{
  "d_mlp": 192,
  "norm_eps": 1e-05,
  "rope_base": 10000.0,
  "qk_norm": true,
  "attn_scale": 0.325,
  "beta1": 0.95,
  "beta2": 0.99,
  "warmup_steps": 126,
  "seq_len": 1024
}
Each number is 500 + 50 x the weight over its row's rms, rounded and kept within 0 to 999. Layers, rows and columns count from 0. Numbers have three digits each. The size before them is the row's rms in percent of the matrix's.

# q: layer 6 attention query, 96x96, rms 0.287, rows 0-64, columns 0-47
# k: layer 6 attention key, 96x96, rms 0.297, rows 0-63, columns 0-47
# v: layer 6 attention value, 96x96, rms 0.366, rows 0-63, columns 0-47
# o: layer 6 attention output (transposed), 96x96, rms 0.316, rows 0-63, columns 0-47
q0 091:511496504391487482436528447370378465526542516493461409451574488461507584490430500535528528547514453568482476425415437469558488565396529557464440
k0 098:448492491495523556603478502554581498496474475509496525554513404534493571491667536448499448498528577545450441490573523484553542495433558520483445
q1 107:467515473501510501579507464587459426484385489427527466485398636503505475509407492492589533421462473428529552484516547527398512479500431462492535
k1 070:524586514469434596459462405524589453500537501410496434481407477553494441543505440579537519514413488462506584468507410473516506520567488466468584
q2 069:486450493456514536561508593562600490527557486598453608594576479440447514457535525497455529442494518523549502625470449519512521500488468512487413
k2 079:536507517525535459391497409490503532500577462580487457448522495463500466464519387541373451495511562470501539533524568484483514524438516431512458
q3 100:534533528470468543495511481427606479524566567504538640447539482510541631469556557471477480434503395528455463514454495505474435499405481492514524
k3 117:530558569504570554548478532458487557541476574550438492548551501507513559481532526463548475528591484600493569459493583466575474578387538538523449
q4 107:447577463480519396585516482622566506507467476456547498513371551494420496501453500506436515509483553583538519474568486466441514503591456462540567
k4 096:428455479511465525492518465471468499489485504519558513455500575503510381467469410585461442439478466415531518506523481533455499417589530550452542
q5 073:539551526465553494461457477538583486505585540563451499476623463623543557522523490445490469398557523461521472606549518492528462453497425546550564
k5 081:497478522543462358466557505474463441504487486524449613433550525557430465532450568442467623512564540573502535477519493457542474509474497427492496
q6 086:568457489459458636426473514470392472510587561477408471443570464558518561480561540427530471452530515487424515570438469525567468478487443489483440
k6 109:516575556449430506573514436509533396493515530449495546527443467568485458609455597483565640526595519541473477470546509380531488546435446485480543
q7 071:431488513471459511488560513455460524552545488583516453531474535600613559479490509541494476470560584483431520521488571575542485470528513479490387
k7 099:557595499507503478415494479461473516588465502468557451504473458450530530464490450410544630543481544427494456485446554503495426522508553519486399
q8 109:510569559416533482527478519555483443460491528494607515570376522635492408508521531467474563449427517577445526479554513428462499484548466510488567
k8 079:541479494491450443509517467510495539471460518538527527486443588488432467481556489461489478467473510503549446440440453590585501410525427459534448
q9 081:588523506492436564478493484473435405448522449460433467402564567487503564497519532443530494401511486424458520485402445522507399504394472580527502
k9 086:512517375578546541480568411512524498461552488443505588472600503509479570531481487514432485538524534530468588582502436407506558542477556480511588
q10 096:475429386580541450477489502462514549575460448456351462455426486460448537485423474473519423545590573438530550560546511588448504500568474490460480
k10 082:519566535490475541512525491529526455462538381393386495516473393527506444555519544553494545501437445456449438458439529476462459556452562450484529
q11 087:421581576439501489519480542552469519474475545549589541574351455569527467515517482550511564541413538540478462526497571507514568497587546495483553
k11 079:519537532535452439478402538479494542556483486512518456509445461545491483432505465487496458529478524511562418392559531572500487491521420504529430
q12 094:543580517538467485497521459534540442413483556508656586513478579479530430508471465467521481484508528606549474488516462506480511532455419502594542
k12 100:499508538457513498470345520492509503509492537549532460440503509542531473416499554487520452476474540436605463388538448533543527528487411483446446
q13 100:605472474566589522575512454499544429450479534457466451540482571441432430482512519460531479551563596569600619524534512535500550463435541482528557
k13 088:520414466486538455534569499517469404398533483504528419468436521441618578524542432586505509515489340489512551572489507461461481450544516529477493
q14 087:467519512428544539526473471579540501507489506586588511567426538537460478507535486512462529525520587650527505519547483550602517559497480458561525
k14 093:454468522465516475457435375466488585551492452547566479394428510492445394386522445482511392520534555539569493410463428529547554459369471491515500
q15 094:520478485442499602486484543436480460450602538498501519506464505580518587579580577499520609537533440521482540465455462528534437542457530570445499
k15 095:473497604385485553540526481394540451499507494492480488456598462438552555509469576436623418527523464410477488460531483495542471524460561537508447
q16 089:470509516558462570464574533467515491535465457513401425485541498526565564494440520478520540485558424377455513540465517465499480389449524519476457
k16 107:512530500496477561543584506491533511555443476479479536572501515430488516596447436433518621522551562434466527556563549526542503480493583423474527
q17 114:515484499581452459507493454589533545547491481536393554525580410445436511503524516518484377470474514494474520491530417565468532560521448463523361
k17 094:421479534524429484481536482492509542492482512555657501462606560477612487512559494474520409488473533466445451587525569537508488486557411505449458
q18 090:442460451522431547479484500464476583548502459457466656470569434486586516563536487469515489544524461499512554506539463534533452545548480507476488
k18 116:496488515450552520518522439461506567509542496489526467473509542502491545513554497498526427460561513616500530479445560437429506500516623550541503
q19 081:536496562496500531495542652490468445513506488410352388477513479500569573467422536518561580448512471475502434550463520472521484505491527458536530
k19 117:427528455439424443636559434460559496498480514452445559515585468535596476537465560564502554503531475499515561521459500449495547540462419536500527
q20 142:466475427549502429429473495478555495440445487479482530538470482526506446533472460559499664464497520547560503517498517517533453473489457506479504
k20 067:504547556515492488500507543452526485557430505488517522585493428490549557466456541464421577559528455460487447574505602507546473520394643614535444
q21 114:548506437528488513481557453522500498426510525501391487467546560420577584567443496466510484450510370471434560526441481392451496454472532513485433
k21 107:483554492475553494487537426488545536512422511408378417521602438442492512627489503521571489547514473487472455516477517430400596510509601485500513
q22 138:509501484482552615520471504497448548460571496533591607505496562455525557516521471470458495527558461602558527486479412528508503499523572537548505
k22 102:479502507440541520478529516477460478441630501480509531471570575480577553479499563490469490481573448535516519479497487421551491517421555541498536
q23 125:452524503414572610504480501493483531494584535512522593516501498534487617561528586493492523491560631634500500491455466536519514589473581503479491
k23 119:476451598489503486586552538483425507482534467607478514541526460455492560505496571452531447493517469518482485555496584419594500592509540519471442
q24 108:479571502497476516526379471563469460396544515506461385429557521470484499475504495423468437479425463444499462506461509447511487622447484494414542
k24 113:487519498478567540462390529493433500406412505523506428473425477581524458506585558523470569523520536453586564519409513513495471463514573572501590
q25 116:504533523511598598533494455486548525519583544542545543525494554528497586539458529565582557525519644512512550491394532512484578576573529574511497
k25 120:413394494436541475582544518478505414501561456514469556497609449473421499356498513501427502522471527484483536523402527439550480579440551471485427
q26 101:509525430525499466534573481494474537545457541357418523428494472488454475525526538529433412461478396544451468441514491509421433552463480470432536
k26 119:482593522539476551474586433479526575508510542462456544514430480527433430548607449494453572498493547536481549471598497543466480470482507441473510
q27 130:523511507440404450507585477467600475515442498398447421505468472507495464528489528479586484482457471449405551455544477526423525575506450460422502
k27 095:486462480458445461434534476505547600525406473409428510445459413558512447509573476485529513488423497475473531412521426551426465493594459466528514
q28 131:566503551491429403520631459551554476529439502418413467564401445515449477500496462594433448477498545445492491439543538427454506467522496428441454
k28 116:474597499541404443491539454491576565499418537429430553504413469497532461571535453482508427472514557505496453415582458572407468417610473501530440
q29 107:439575497491492593441516581494471507563568469621503584467485489561535505606431529626578578559524564501449496538494496510615529492482498559487496
k29 099:469564534493505513391484567536563502527506479627550451448484480500506569516524540543470511492526504455434440561540554493587492551477533513478374
q30 108:475535532507554561507490491512465538440573582533551551538561510517525560514542540513561525585511544528558550632462556501517479507445481594531538
k30 123:485461521480573436552548475558488473528541555534592508518620433481470531550572593486533398561528451535524528554514484466550497592447436509456385
q31 104:519479404508624542560392463505497478497430557489436554494591529537568484442497510548478497472467524470458537569584569525430445509595533488460484
k31 121:585456479572576551511424521524506504520506601515470471501516513487520533396429495648402484500497465396485527499448496462417498470433510524503523
v0 100:398478457441509471512433554499581507537509501492496457494501476446547499386538458405545446380455516514530507495484433540461443576563537532465506
o0 099:503510497463458437479583499531578539488490488609585505461381555509505448572474476463462563413490454548437552523531426496505565477550483468467437
v1 091:414500456522527503481534530578515545506459559483584524461427533616490441537498531487554463605571490542483587526506511470458503516520440540504539
o1 092:523557438532517532619456450526502538483499574446446420538547520419514545576444473511484526458427482478566512444490452451647507496505470584526462
v2 098:526409607572509483627534527522540473480427437507518523486518566574480523536464570481521497536473442537471578472542531555502451410461447544477449
o2 096:439422542437533483416517485506505512617542551519462463505536424599516500508553527535506448537480527451528397626447462481536522419551459503482452
v3 078:407529464508567477420464551447563552439470508438556495506561517558524539403485556481491464453429550610416617546515514556535522458451610551485471
o3 077:538504481540447474513439513478510505491484490542482508517381491519544477458403491581564516584547487471474512562491500430466439534466438499547633
v4 082:627465490517543575528480449427480456490480536577516506528585499447440570465466438501478552515405505479467591433474507658460498556503570483399575
o4 086:499406482557511512472476505620491573432599498503555488508512452473463494484506568461522538479501522638461415551466552401486511478566530545481480
v5 097:413443646562562537479511471468592431499451461476474480410461501538529466430530406520530391510515524490471405512616440491535424442466550419534455
o5 093:493467464484410491488508547459521454470509588455510616515424517611585566518429564484580538572397499452516509510472496491488456508637406586439492
v6 096:405518606500481562504486457500486506511517477493552419486537508468503560474462414635533546529504614501389420585432430438518515568498508479446496
o6 105:482529513506557414531507524429577538531418560470518500467511497537545557503492528524448500501523481495492507546488496450409442413421544501553510
v7 102:520427513555432531552528466515521428498438553469456505480400569640541449431482583521490422487490519541584482506494533491580469421536478542533479
o7 107:451492510466559499364467467451558468508485574576532555481517624506431552464466536494618462498444492424545511512555511503520444459505514545523422
v8 089:496471482504543502525503618476573470563467508501419493450391459491486529527486508561479428594442502468514419416558455568573498414471460510549470
o8 088:609486480412471482447526475513476524482556471431495501515603478459516480575462534543470437431502455458508447534508571499470475511570399503424517
v9 086:658435458570425460507453480471472416466579501474442435483455504457495463471436508526543439454528522442489437467542523535441545468500530518586489
o9 093:578567459440476427485488597575475522491458472495595486488441488522466551508526410507411514525581534503498499510500555537507588525535441487504483
v10 110:475500498526561454575451527542537472541538397462486491475553452505596513523522465469562550407495508534447488401508477491541467496539466469451526
o10 124:488506598540598476502530470415567522596423475527500529448481482492424444575525524520503481452524434464524502503519458520443583508600495475566537
v11 099:492482545450586533466499548526517513466517502484557519428584457396524554516488424481451508472530463482324565542499509438505404507507542485468550
o11 111:456512497440368534548522448452549512534488511509521386524442431539427535517549467505579557470373564545500512442480571483532496503539456461449555
v12 093:489442375546489458510516585477490457573445410516494462564479433474411526485534483565497518514439522602557529495531500412477488479391451515528502
o12 097:536596573496538505482531549506550564550443576509537548554547522431540427463542523454493519420527529454491561506532496492632465439471494581456505
v13 107:595456469543503479468463467479473571566495514483572533600445441520401541507528484372453555492455545475468602499527651522443491440492486502543582
o13 113:463518506420483506527414490507417547402506507444479514527502475423451444478589519479555524510553414438522594564514577496571512472555544497538494
v14 099:546529466468427404464494479405557506494543505509518497551410502460477480490491599468515483481485513481559436530521517515545506548488499547551501
o14 105:505433462473571524497521487551420490508553476550538565513477512451499548535526493509416457501557498519553546499435432516481498457452396550459443
v15 098:462432569535487491531517473536515434514429551470548477576435548508542560549515503524408495644479476477438458580521509520519501461567513501513510
o15 097:481525436537456470485506430547416477500474569495462526489579473546470535522554559497545444431547608429538501505550520417481473543517391489520514
v16 095:566490460463529463503558483509472520520560519522512527593547560531500379553451606481472485493525459504533518396451559487481444401512498544482409
o16 100:474542516514611530505524547545547483499553499553572514471477484536438483426515447514506492460462442519480518492529551540466468547494402442526506
v17 089:447436491580500556576545481517476429526506454513530462554474540499417576549642501576500482557515452500506462492546453444506413468550469416447497
o17 087:559523607530436506454484491519497546450506517480495528563542518463560540577483493447488401459502516519565532490544547488512507507521506580553565
v18 091:430464514495587494568447434450515554448498460454513477534583444421469578516530445477446577521458553446446475527525423431443457503557563496462578
o18 103:510549497515507500557468486501410430521500511497487499513432469566540508601594495487569566436611385492481385545517500582584527508469552472496475
v19 094:613459447465549471455447437431581469456525502544522438505526470527507488456495525506566528516442602497561539529522530515536503534505500464566480
o19 097:447526501454460454570496558574478495505539538461529475466474494594495530541500558468458465507653489530522617469426495481472516510417453513484456
v20 112:508488540559605515548444483513500458423447527529436443411445436512449439540559448524549471555522468539463554470507458457557480487445463544503521
o20 110:485453553623472501417442505558528412532462447573524487542626526577500507489511436443474616440476512499577504550460481404531580496450453570585510
v21 100:504580447466536492495525520484492560472482402524412448444436513437564508558543494510458506555424467464546483531444434392522533660457470559513542
o21 098:506600490556525443476468524483604528564514417525520531462499472458473483491446522516472542422539601499486464572484378561435481532507432534510484
v22 098:543491406512521473431515551495465547451500459520462461424487445518464408485485419591505564427581443457528531484467488513466560521519453425544549
o22 104:565570407557471453522427494516535432458423435528498474428439489416435437532551492470433448578468520588465628427468411471551461560510474470432554
v23 108:405539512551527466479547508587465507498522506463481476339541496503560551500436473458533515462592485533489471433443477467477524459589484454470550
o23 113:507519526503477485521485466479523486508508489594410547479477544420493428553487464502507470527435529596400511460451470526617546542529505466558454
v24 085:448508567552621567547465523554418494424417479534454481525431526531502495494495452525618365476548507508517476538512612479574419449587475554515514
o24 085:448486603454428500517452531478590405531463527538499508513574515465520548526527487442501518519504461515434531422589576431419534490475459468485516
v25 089:474508491530479529563406518518607532519461452539395478482482511509506443417522494530582495509480474639464537412550410488581552537445533578526481
o25 092:563475488495490442499516519496470488598520420528624578454593444546510478503529399500447554576529493432426462539504472572553465496497443449552481
v26 100:445561674523515536472527448506504525577486430471565470461469525529502601507445505538494547517438464559458475563602502496472459471503516555427478
o26 106:479460469462406501580545483468484514459499649528453531495597580447590532486597530547549477479512578480432517520491516438426548533551445470568477
v27 093:542394483481585518562519485498508543524558501510574529521504507503469616634500484434428589503451477540550582518528504612486433462534544389456545
o27 098:506460481481511559543433460497375499567418559586472418568547495550583453537561553526474482495488529482466439508493601562514483561537545508417531
v28 093:548538404454498418393528523543540478526555565511492514594524585513477431496419467511515490532465523523526478522488502402557474528476469502522445
o28 090:485484537514576498526536550565568466486421569420513508514441529500480469572481456446477540496452544498493398517526504562513496461430402488463449
v29 085:506620508444479458513529502500586493542493482518528468437536536570453357543528592533545397493476440504565486459534535508492575484424484551606499
o29 096:509398411470551504461523492598516490546514430501439566568479500535531535485565496574457454566616420406436488467558507434502535551486470504446485
v30 087:491508484458433415525503402437525561547514457578533517484532575513499582444510497487449482512461537490452461629545467477452496522535548536488443
o30 106:493509530393518439378527524519483572419508503515561591493382515498530553556497608471551544507499570608482594426524532614540491526469514475498535
v31 088:514476554542447441488402626473493472504528571571433569476454463564489408465447421458569481434555440464507521504527628566575469421520488526528471
o31 097:471535515476482483486456503533478466627582586492509443545437449489459553507500483550428458497475471540551541441531377467530443483584498460558501
q32 063:530466557405449546534540515421449605533605508490464480579489518441497457422478451524472397455489503577551493566498490514423526422426475446459431
k32 097:476497517572474473487472456582494507500397507500549457495524415390472438531493509508510554589554529534443442539432514433532598649581537503530466
q33 071:440490386524560493521462465561503476494501551525530504480559555461477497459344433489587483573533508447486454471575502437468501421481440494534541
k33 076:512475575470404504563534513471511462527446550418368512541468462487565499489516438496418492434440601499564513492478454473594457457463554457530554
q34 073:517511405521533494544466540617531481374438552515489525420469526424525477461425533547517497588497435428508432484566538505526554522586515498546528
k34 096:518466470514551500488559505464476539518583536510451508503494574595520571500456499423510431392364541475564506489552512551491487404465484523509542
q35 079:476499457488520469590479461475569411483499476492528570505468489549487537501620489481449540474471505537445515462404454478430444568534536580542445
k35 077:512532513444659508484522503488446522419479548481512507492501539451391537502453592493539559479519516474460475577505502576474512477620511477532473
q36 084:438500488444548525545463497441481481501538461459451502564447435591390453512550442484403460407441481508428450467387455441455425511405478504523501
k36 073:509519570524452518473520519489543500499441559560591486471539467446501343530529515537543565586583442458490457535546512509474523489607472479493460
q37 100:517427463462487580484497436470438524552460400479547482476538503515521563493442468562443433444536572474543580417454414499459470473445451570482536
k37 076:498467513487467565551510553557491408534515418533482413497472497451542460495559563482368571470514419430458538439485432450510524526516383486535495
q38 094:479455499479548507509430387446456437485476468445561549477478458465452475502530444530411462480490539501484510392373457491445473498461455597492480
k38 078:467476501434492476532519519585433438511493476434449438453566514526497482542551516435444511451526403461450468494552459538548503465564473482507522
q39 103:526470511497524458444467443477461557482473431535576505413559523432500575546521513526474428417502529521561474451466424435447513501451482516550478
k39 078:459489468499445531461468535618489447478459500481538427491510526392524440479596517469426533458510475537444550509454434478483521424543509463486427
q40 137:525536495544479457512605547491519523533449575516495517544544452477490491578499542477541548624508518574504498614567595546486571541574507484471512
k40 088:485537562524555444489524462483508592386498496551503601558477541507499470498451480517592458535459586604506507506510526493507536485415555494578560
q41 092:475489591470516519555464485525460531435544499514543545550527473535384472601561564481538518540495512626483502481419505447541502572470450434578488
k41 070:444444543484422484488475428536505522562519485523523485479534456551458457468523547483496549509534547412545488517624501537504435459474477510464586
q42 102:512581533412467453504463553612393612589552542471578513527525497594492456578538442536484489519435524459585503529532554546642491519458429506455489
k42 098:511464483504421525504436515486475482528526521473416432529519508491506511576539508443384464502537429439484485541426449470445478557495456474476432
q43 138:524410462461523531458453427421454474473482488477518551414446483483532553464590506536434425468546473508472494409451426418433468497477518509510496
k43 083:543514395468453456482543536486489496481471509444517413392590524465457489572533482458423494556535440507547453539457516507512470515554470521487444
q44 102:476517558526509487581474540559465502529523553584602596563485409462474415586561521562507533497487535572519417523474599563602602494482563475505496
k44 106:487531533461426555481503555554454519549508513443471423520493541527478414506546484406399415481462469523546470532539506561491530569475411510494554
q45 118:516544462430502531417436489513500467486505461514537487480421515521570455459526433558484460414489428447441500432483456524517465438404519548499497
k45 106:532482481489433522488469549576491531500531547457498478403483518515487476551550496467446446478504389467534452450336462501461551597531392496562439
q46 104:410440514477481492503419456519448509450412507485575459468512521481437432507408425551467456433441484496564484430485472441503492434502421458477516
k46 088:530545406405399564517445571445475499511521560398444385495463507501475480562493491451380446489561466535544445513473567500438502496511539543422434
q47 097:524467464548588571492582461427516421500500498470446459512520553430554540493408557462562508497522454479394522503493423418397441516482589499499490
k47 127:466451560573559457548490492505515529439517445605607531486522462423562526497487546528592527485496528529487527476489464434480519515467649515501462
q48 088:428486506420493509470354425468460515522468482497521463461486513520507539404603474574490413498485411404542515439468451510508462464483405461537530
k48 117:574565432488505439476552476446483423476506513382487445490486433510515471506551516476456533476519462458520528382560424531502491451570484499450659
q49 085:558542446497492455502528461557482498339413494523505430480427549517564506483467491478468472552447467524435513482482458497450465473497552525498552
k49 112:552413483557521514450525411406527489474460483580378451483488549504558586514483545519513507406535514506494558497532504485541506514496466482559497
q50 127:465529478422554526475437555508473521465428412541550477465443526492503421384483450573408441492440489500526482431481461455482462468502351467519589
k50 089:527488479467402505473463521522424496486505558431585467471474481481442393482492497480400441531514420472563456492539504451480558481455413512461512
q51 092:459490427509510549533576425419473479493545432482458499489568490522562545552500550511463477570534505510335547560455438424341465475423580551532430
k51 111:512521502535512468540458431507542521462456426537458495483443497487553594496518546546556516428568489414440485467419463409435512529572616470526468
q52 088:489517489421405539473433497500438600530564551505576474474493446561531508551514410517463476493486541576441424517411471563617448484417486481529422
k52 097:553487517433486601496494540425481497548494563447463391489545569502508452586501508425471481468488431505598535536450526518538460460428470512485457
q53 077:447491466504436431542524477411555470395508481480418478452447425473451472465508566424580494460525540536420490588464578486472496538384593484509380
k53 130:400576500541433500430548483524553487617564533570469546453474510516495546498501511440485469544577439494416466588465560421444532517500489536481491
q54 091:510524507476539329532496535504507461367445529480534528425433495517499496520692498536472501468475571514522452519469522545463489489552550399483484
k54 108:465452481550516422508354421490468428497559530557505492557457572470428429475476428426469490467441459476542470432524469434382428472439445497475494
q55 078:480454387536398533452489486413522586604477505446501477503473435492552504442493500429466435524397500520426498564553461495453488452442455492533438
k55 123:497562524480516493497556379476510528488504530506364568473536466504509570522577534530487508522515536463443497466468455521439403489597509503506558
q56 112:547580464485567444431457501507553521403420549501549529417420471457514478474522504546510509463488577491553496471559489508585483390560476478478569
k56 108:485475446479555539464474507507412497482466494480407470500431485435473505454398475542455482513526547530507589409399535416454395493443505464497446
q57 085:534579599496495448493424547585519475396461508521481460516397468471498535427483443502448495475406533505590491475432521615587526550519484369435495
k57 086:470523505523460497464532506452569335528646462537435451518538538450473475571507511478476513499557337417402483638487436525426487453518500531508429
q58 077:507563532555508466498533572518554419423420524516522374459496502438571399446511441494519517565485521453483460492552558506448483482534529481452534
k58 089:498452449527511351503436391549492577427463475511555561444454456553484562453534476573477412487463549493510488490504500521538481515537506538413587
q59 076:423544467544501540487437524474410550564531513509523436505541492471532450508420480444492495529425497440507408567474590507582474454399465459475418
k59 105:503508505524472524471620462464585492549547488494444470481552494460471525563596535455464474519507436496393481596494405530459461554483529566474532
q60 096:567438487487435522506515513476519425498489517438456518543522486427468508500467501391459526524448525555473524512512478542388520592602578483427523
k60 094:492582583526521461578454473501490515437481483586495572491452490538527481425486511626528600502481605486526595425582505513480503534552476481463518
q61 106:434487472568521518477485562586426496569502436513551439553503541496518435536414541490432509426416463399497534448519486481533457471480476461510450
k61 089:642482455449473538493541483443573559464483449502495549513469389469484533573563472461523552506543596518441515421461432482533454538441583504481568
q62 093:429555482465523456484553540513492481530405545451452436494514459337548398440483461564495493600520415440505530497475442505494485462480450447490437
k62 101:485494523517416481450453597551483446566529463470431515556476481555520494604455429438475423532478414514443432502422483451543473479520475508369450
q63 105:495511509407573547489534483492511574512564498504529503372541525517520513523519538464582506632525492504419435595530493431550430479463484490617432
k63 093:379464622537554515481546561495419508552513539542557490549591534482480546551543473422541520547498465545532522495574504475506528461407480550416515
v32 103:534465437487521535526521420582615488450535456508530515505512538553468480383488465487528500591514515568434537523586535461420486413516392602594559
o32 100:437443499468549571542525550484553492543448462610540538552562448548447419430534460635481474504550530411512512537490540483462480528556531495500544
v33 104:476618508471451454472498560567549579556500433513485362534468560530496480550479488467482498526501478499528485473502519464515494465451451511638432
o33 095:510576490517445499448474528441489517417487542573475507568460422438518493551550586429545523512457508614433501401450570490512593498542589495458532
v34 107:497440412480474470561459519464581545433435485480464533471516467469454518391494478457508537615591507509516598514455492486509550447523497457621422
o34 112:486533485458564440498535427493583505518415430480450549534594494497542557458533508600532461428457471509497491505486515464366520534569565503501517
v35 113:517561583494504483423525548502579559464459425518479506515503528544468549575494439452463453510510497553553543419475579485564554469551535472493528
o35 116:408516465511462469511473508392522511440507520554532524559501433434407507459467490487513590487440624594522516577490492571532555554529560493544388
v36 105:399492461491468543513520505429534509529562537558454537519492528440535555415475493439476515555485398435461500541484537522434507563528473536446473
o36 102:550387477489488584434483537537453497514571469417469476533561565491543567501416496491551539508572491472542428533538520459432562522530430522403431
v37 101:550496510469422526510536492552570465571502510496453462503519571520471468631562429492556557528508405583545540465474596452566477527503469430601479
o37 091:572504524553608438476387468444525535427466462453557553457448487552464533432478533457453480452520525527588510541504522450416492517544553463505492
v38 095:485576496444599440473501434505555602538494475490506486543541480537463504588534534602491535551550476475526512446496569465516593492460400497581548
o38 100:521526464458499493470558535549556452405490501499524529428489527513500539562479461495489484374519522507471406573469458533502478424573539489496489
v39 106:524543521493461506576560483576560483547498460477555400484567534573422504558488469531459611481503496519581475461514480468466460466522503497597525
o39 105:403496474477618467536441602517569459429595499521471487509438484526460500459587509528481540521473422473487438514525497498573524503446537437533539
v40 095:517557411521469517451468565474538566538475497497362440475447546480458441575499494470538555519602538454509488480510503511549498518440567387471471
o40 098:476480549517545429463535504529463428375535470547552579529522560510580477564564586478597546544497580534521497528465470421390514484504457532513487
v41 108:466519457546452526539497494493590483439463608465510566527472521457517426507536485441529550491493496580523555531486468609528514569532537386472500
o41 099:524423492460594395444487469411488576456501503509558503420596543485525515440479576504500483475604513518502518517530400508485450520542522535490500
v42 107:462506544563467518544509478514647498481487502519520515507461537514467490450545488395519457571496457527465525509473550547472418516501501507581510
o42 099:509511409482442541529538621484478456555478542479518495565597580416557411422389533535514559439413491553516589498504510432401497437497506547471488
v43 104:495564519522458595534461453598488486544501503490462497505428506456434422508532523506548514445526491492472447565528496526489417519463499635535571
o43 103:434506514506533506417438504521442480456568510556614493515632594594473455482615467549502438519449420513560493451483522467565550385456492454561523
v44 102:459463477523510568509472508556567420514482487447476592526573595497517496418499561475531512574521492505419474514528472503418444480431497505477513
o44 099:472489460483493613508497497427419484584535510553460433555523503650541519415477471540483535454520505435452606494515528444534563522477486517511522
v45 107:553439580539494519472437521390592485522602520501458492557495497477542449410539513497533452476565481436455454535531474452503432500543461489452539
o45 101:504464460470467474407563460564460464666421518460542523467560429512495520603543530512511525515551471520582448482516498523532442523433488516440500
v46 088:599490439485535535485492407551543437541428403535520474431578508609503498532503479531517420564567554508447548460506536493527499471486529574642512
o46 088:527441619569544441560535600579555534500567567516527458450487492449520490488540373588515467453443463484494500439408506514470500472454551533504428
v47 104:563583532498508478502500510567526416495489554400486417550505433467517461560556516512518583537462498490449478482536564442474471471492435555620484
o47 097:485589534567503503456556544517604474479464505526583477424463545449448455504495505493391493536505544492503500510545513626526606477446533465376440
v48 098:400455591512540461535485456473347497506512520463565541473462447561540510519530589568433546452530444493377450541550468490577514451454487603528555
o48 100:475595556473464498430492516624502479513560468546565398518482528491524498517515486509516534452438552526475440488506515549572503474478571565460483
v49 093:517418517503485506387573491448549526534504472438564591508478443463532564448496559543513493556463527523496541462510467408443606446413540479454401
o49 089:516454463567476499605496430449553448477451466471578435500458553538503536515501501535523513524500566558474485512434532430487471529589536462425602
v50 109:473534372545474491443502543530534544494413489437538548562579501433482489559488482454506522573551473496545517501491576541559567531463485516626480
o50 105:498478426551523462534558422486557474411519508515465449491495560325545505506470418472476511530580523534511546495551504440507556476545568584577565
v51 101:598444512524471485515463571494592471561489370463536534467465466453542490465457551524522458478546522624596556480547505570530455528506448482472438
o51 092:568462427546560438526534464480492550492518532419475473510528517462386533444599529497373466562526527537477554488512532522460502524565574452477415
v52 107:463528575441536643505434487477413532416539400577465554511483500485529516492579452478568490399489522496494490516527506543556512614506587508383533
o52 103:451512484395497369497568499549479664590485529521453515542504518538488557548445426468447444469467527518620473562571455454550483474542439480469483
v53 121:585478567482520489474516552513427563509557458478517496456492432526473519539549538626527426493526471497548512385453517409568602429511495498505498
o53 119:598539548489497382471525482571539530482438493506470553449411461521530534416556527536534561475466547541466406568457505532502574475580537452469515
v54 099:462601476534555460518497467432515445488468584543503468596532503483614415567558485541541582490489466490471471575449528525616514539492464512623486
o54 103:495514600435534553503479506563561562384445595481574502444388559465535485595577561386498500467519475446467491506551512517536437521450588518494553
v55 107:472507520438521505493537547532449573617527401398494502434460457542542577578492583501497467480514460476517484391438554416506638463446531472567524
o55 101:528538560520389403453515530474515405415474524503490406496560479559481524517494452532453616477461494517558521510503559502472566565472520555509472
v56 098:485410470506489544553443533498600491512491467454434492531575548391476535432515486538433525588539421580553601545521554524501489528549512522585449
o56 086:472430485447572542487566510458541527468567451424423543433602497500492542508533516465543507506543481421476516503463455497411521461506554458497449
v57 086:491444482522481490471498441476523455497465592547549445502514530502504527527458589511486556551437482412522419466355408466543550456455535529523428
o57 102:535542491496519487522460515582510524372539591474523561518526482490543435443503520606478582538450517558520504491401495531576476563419617479483515
v58 097:503478442606479434457446525495565448511482457443488481513568516390482380461532492548531574564477558482493583538566612500493391549577440540477449
o58 096:439448450437486630512472465520482486540524448594481542507580490483527462526591426485382489532589439575388472532503449465433468559483560512514459
v59 101:515504457503435485433505528557491539494396563500509497464478470471511490614459539551519520516504379494489561561353444527565588513535526407505380
o59 097:627519529410483532522468476473553433336473498534456527525441551507492588492539516469550490578519522593566503431525413513532422512598506549528542
v60 105:502555486483409501546515456508554501486526580504514435585481548495537463488536519373486538548530479388493377567529414582470454552537425512516526
o60 089:583586484536504469477549589489414497571477532455479420424452519430467403517451493496621536420517399495529532468575491479530522468506455451557493
v61 099:516510521536415475566490425485503505513566535402565506536469508494458342519535588493557589468531456548520444473498464541541485535541529538527505
o61 099:546531395492474387461499563557491485522488593489578634446562515456596512520619572528550512521509406469458585550540480477542443495540524465606514
v62 118:603440486578463569475458549500509596474472483420496498572485419417464464521507510508564452482515473502563515449478463510574475567505550373358458
o62 114:518458446525465345571523462473492484430440571469441522455425481531485541530625516521487482546512583530544525510529449435383469533519445488521544
v63 101:432450494500490439502487439475511543526519540576477538503536564588477555531436504421365485509437428498505545582523464543526487542506588415467540
o63 098:538470555463424525477471569536507476490569496467555533494428464486537555416383512449413516525468461481486596485503369482543440497550467539520529
q64 091:470515422624542407550455494511469490451365443514569498457450585455527394408473453624513489463466544424494503438541509545554552468517509507453563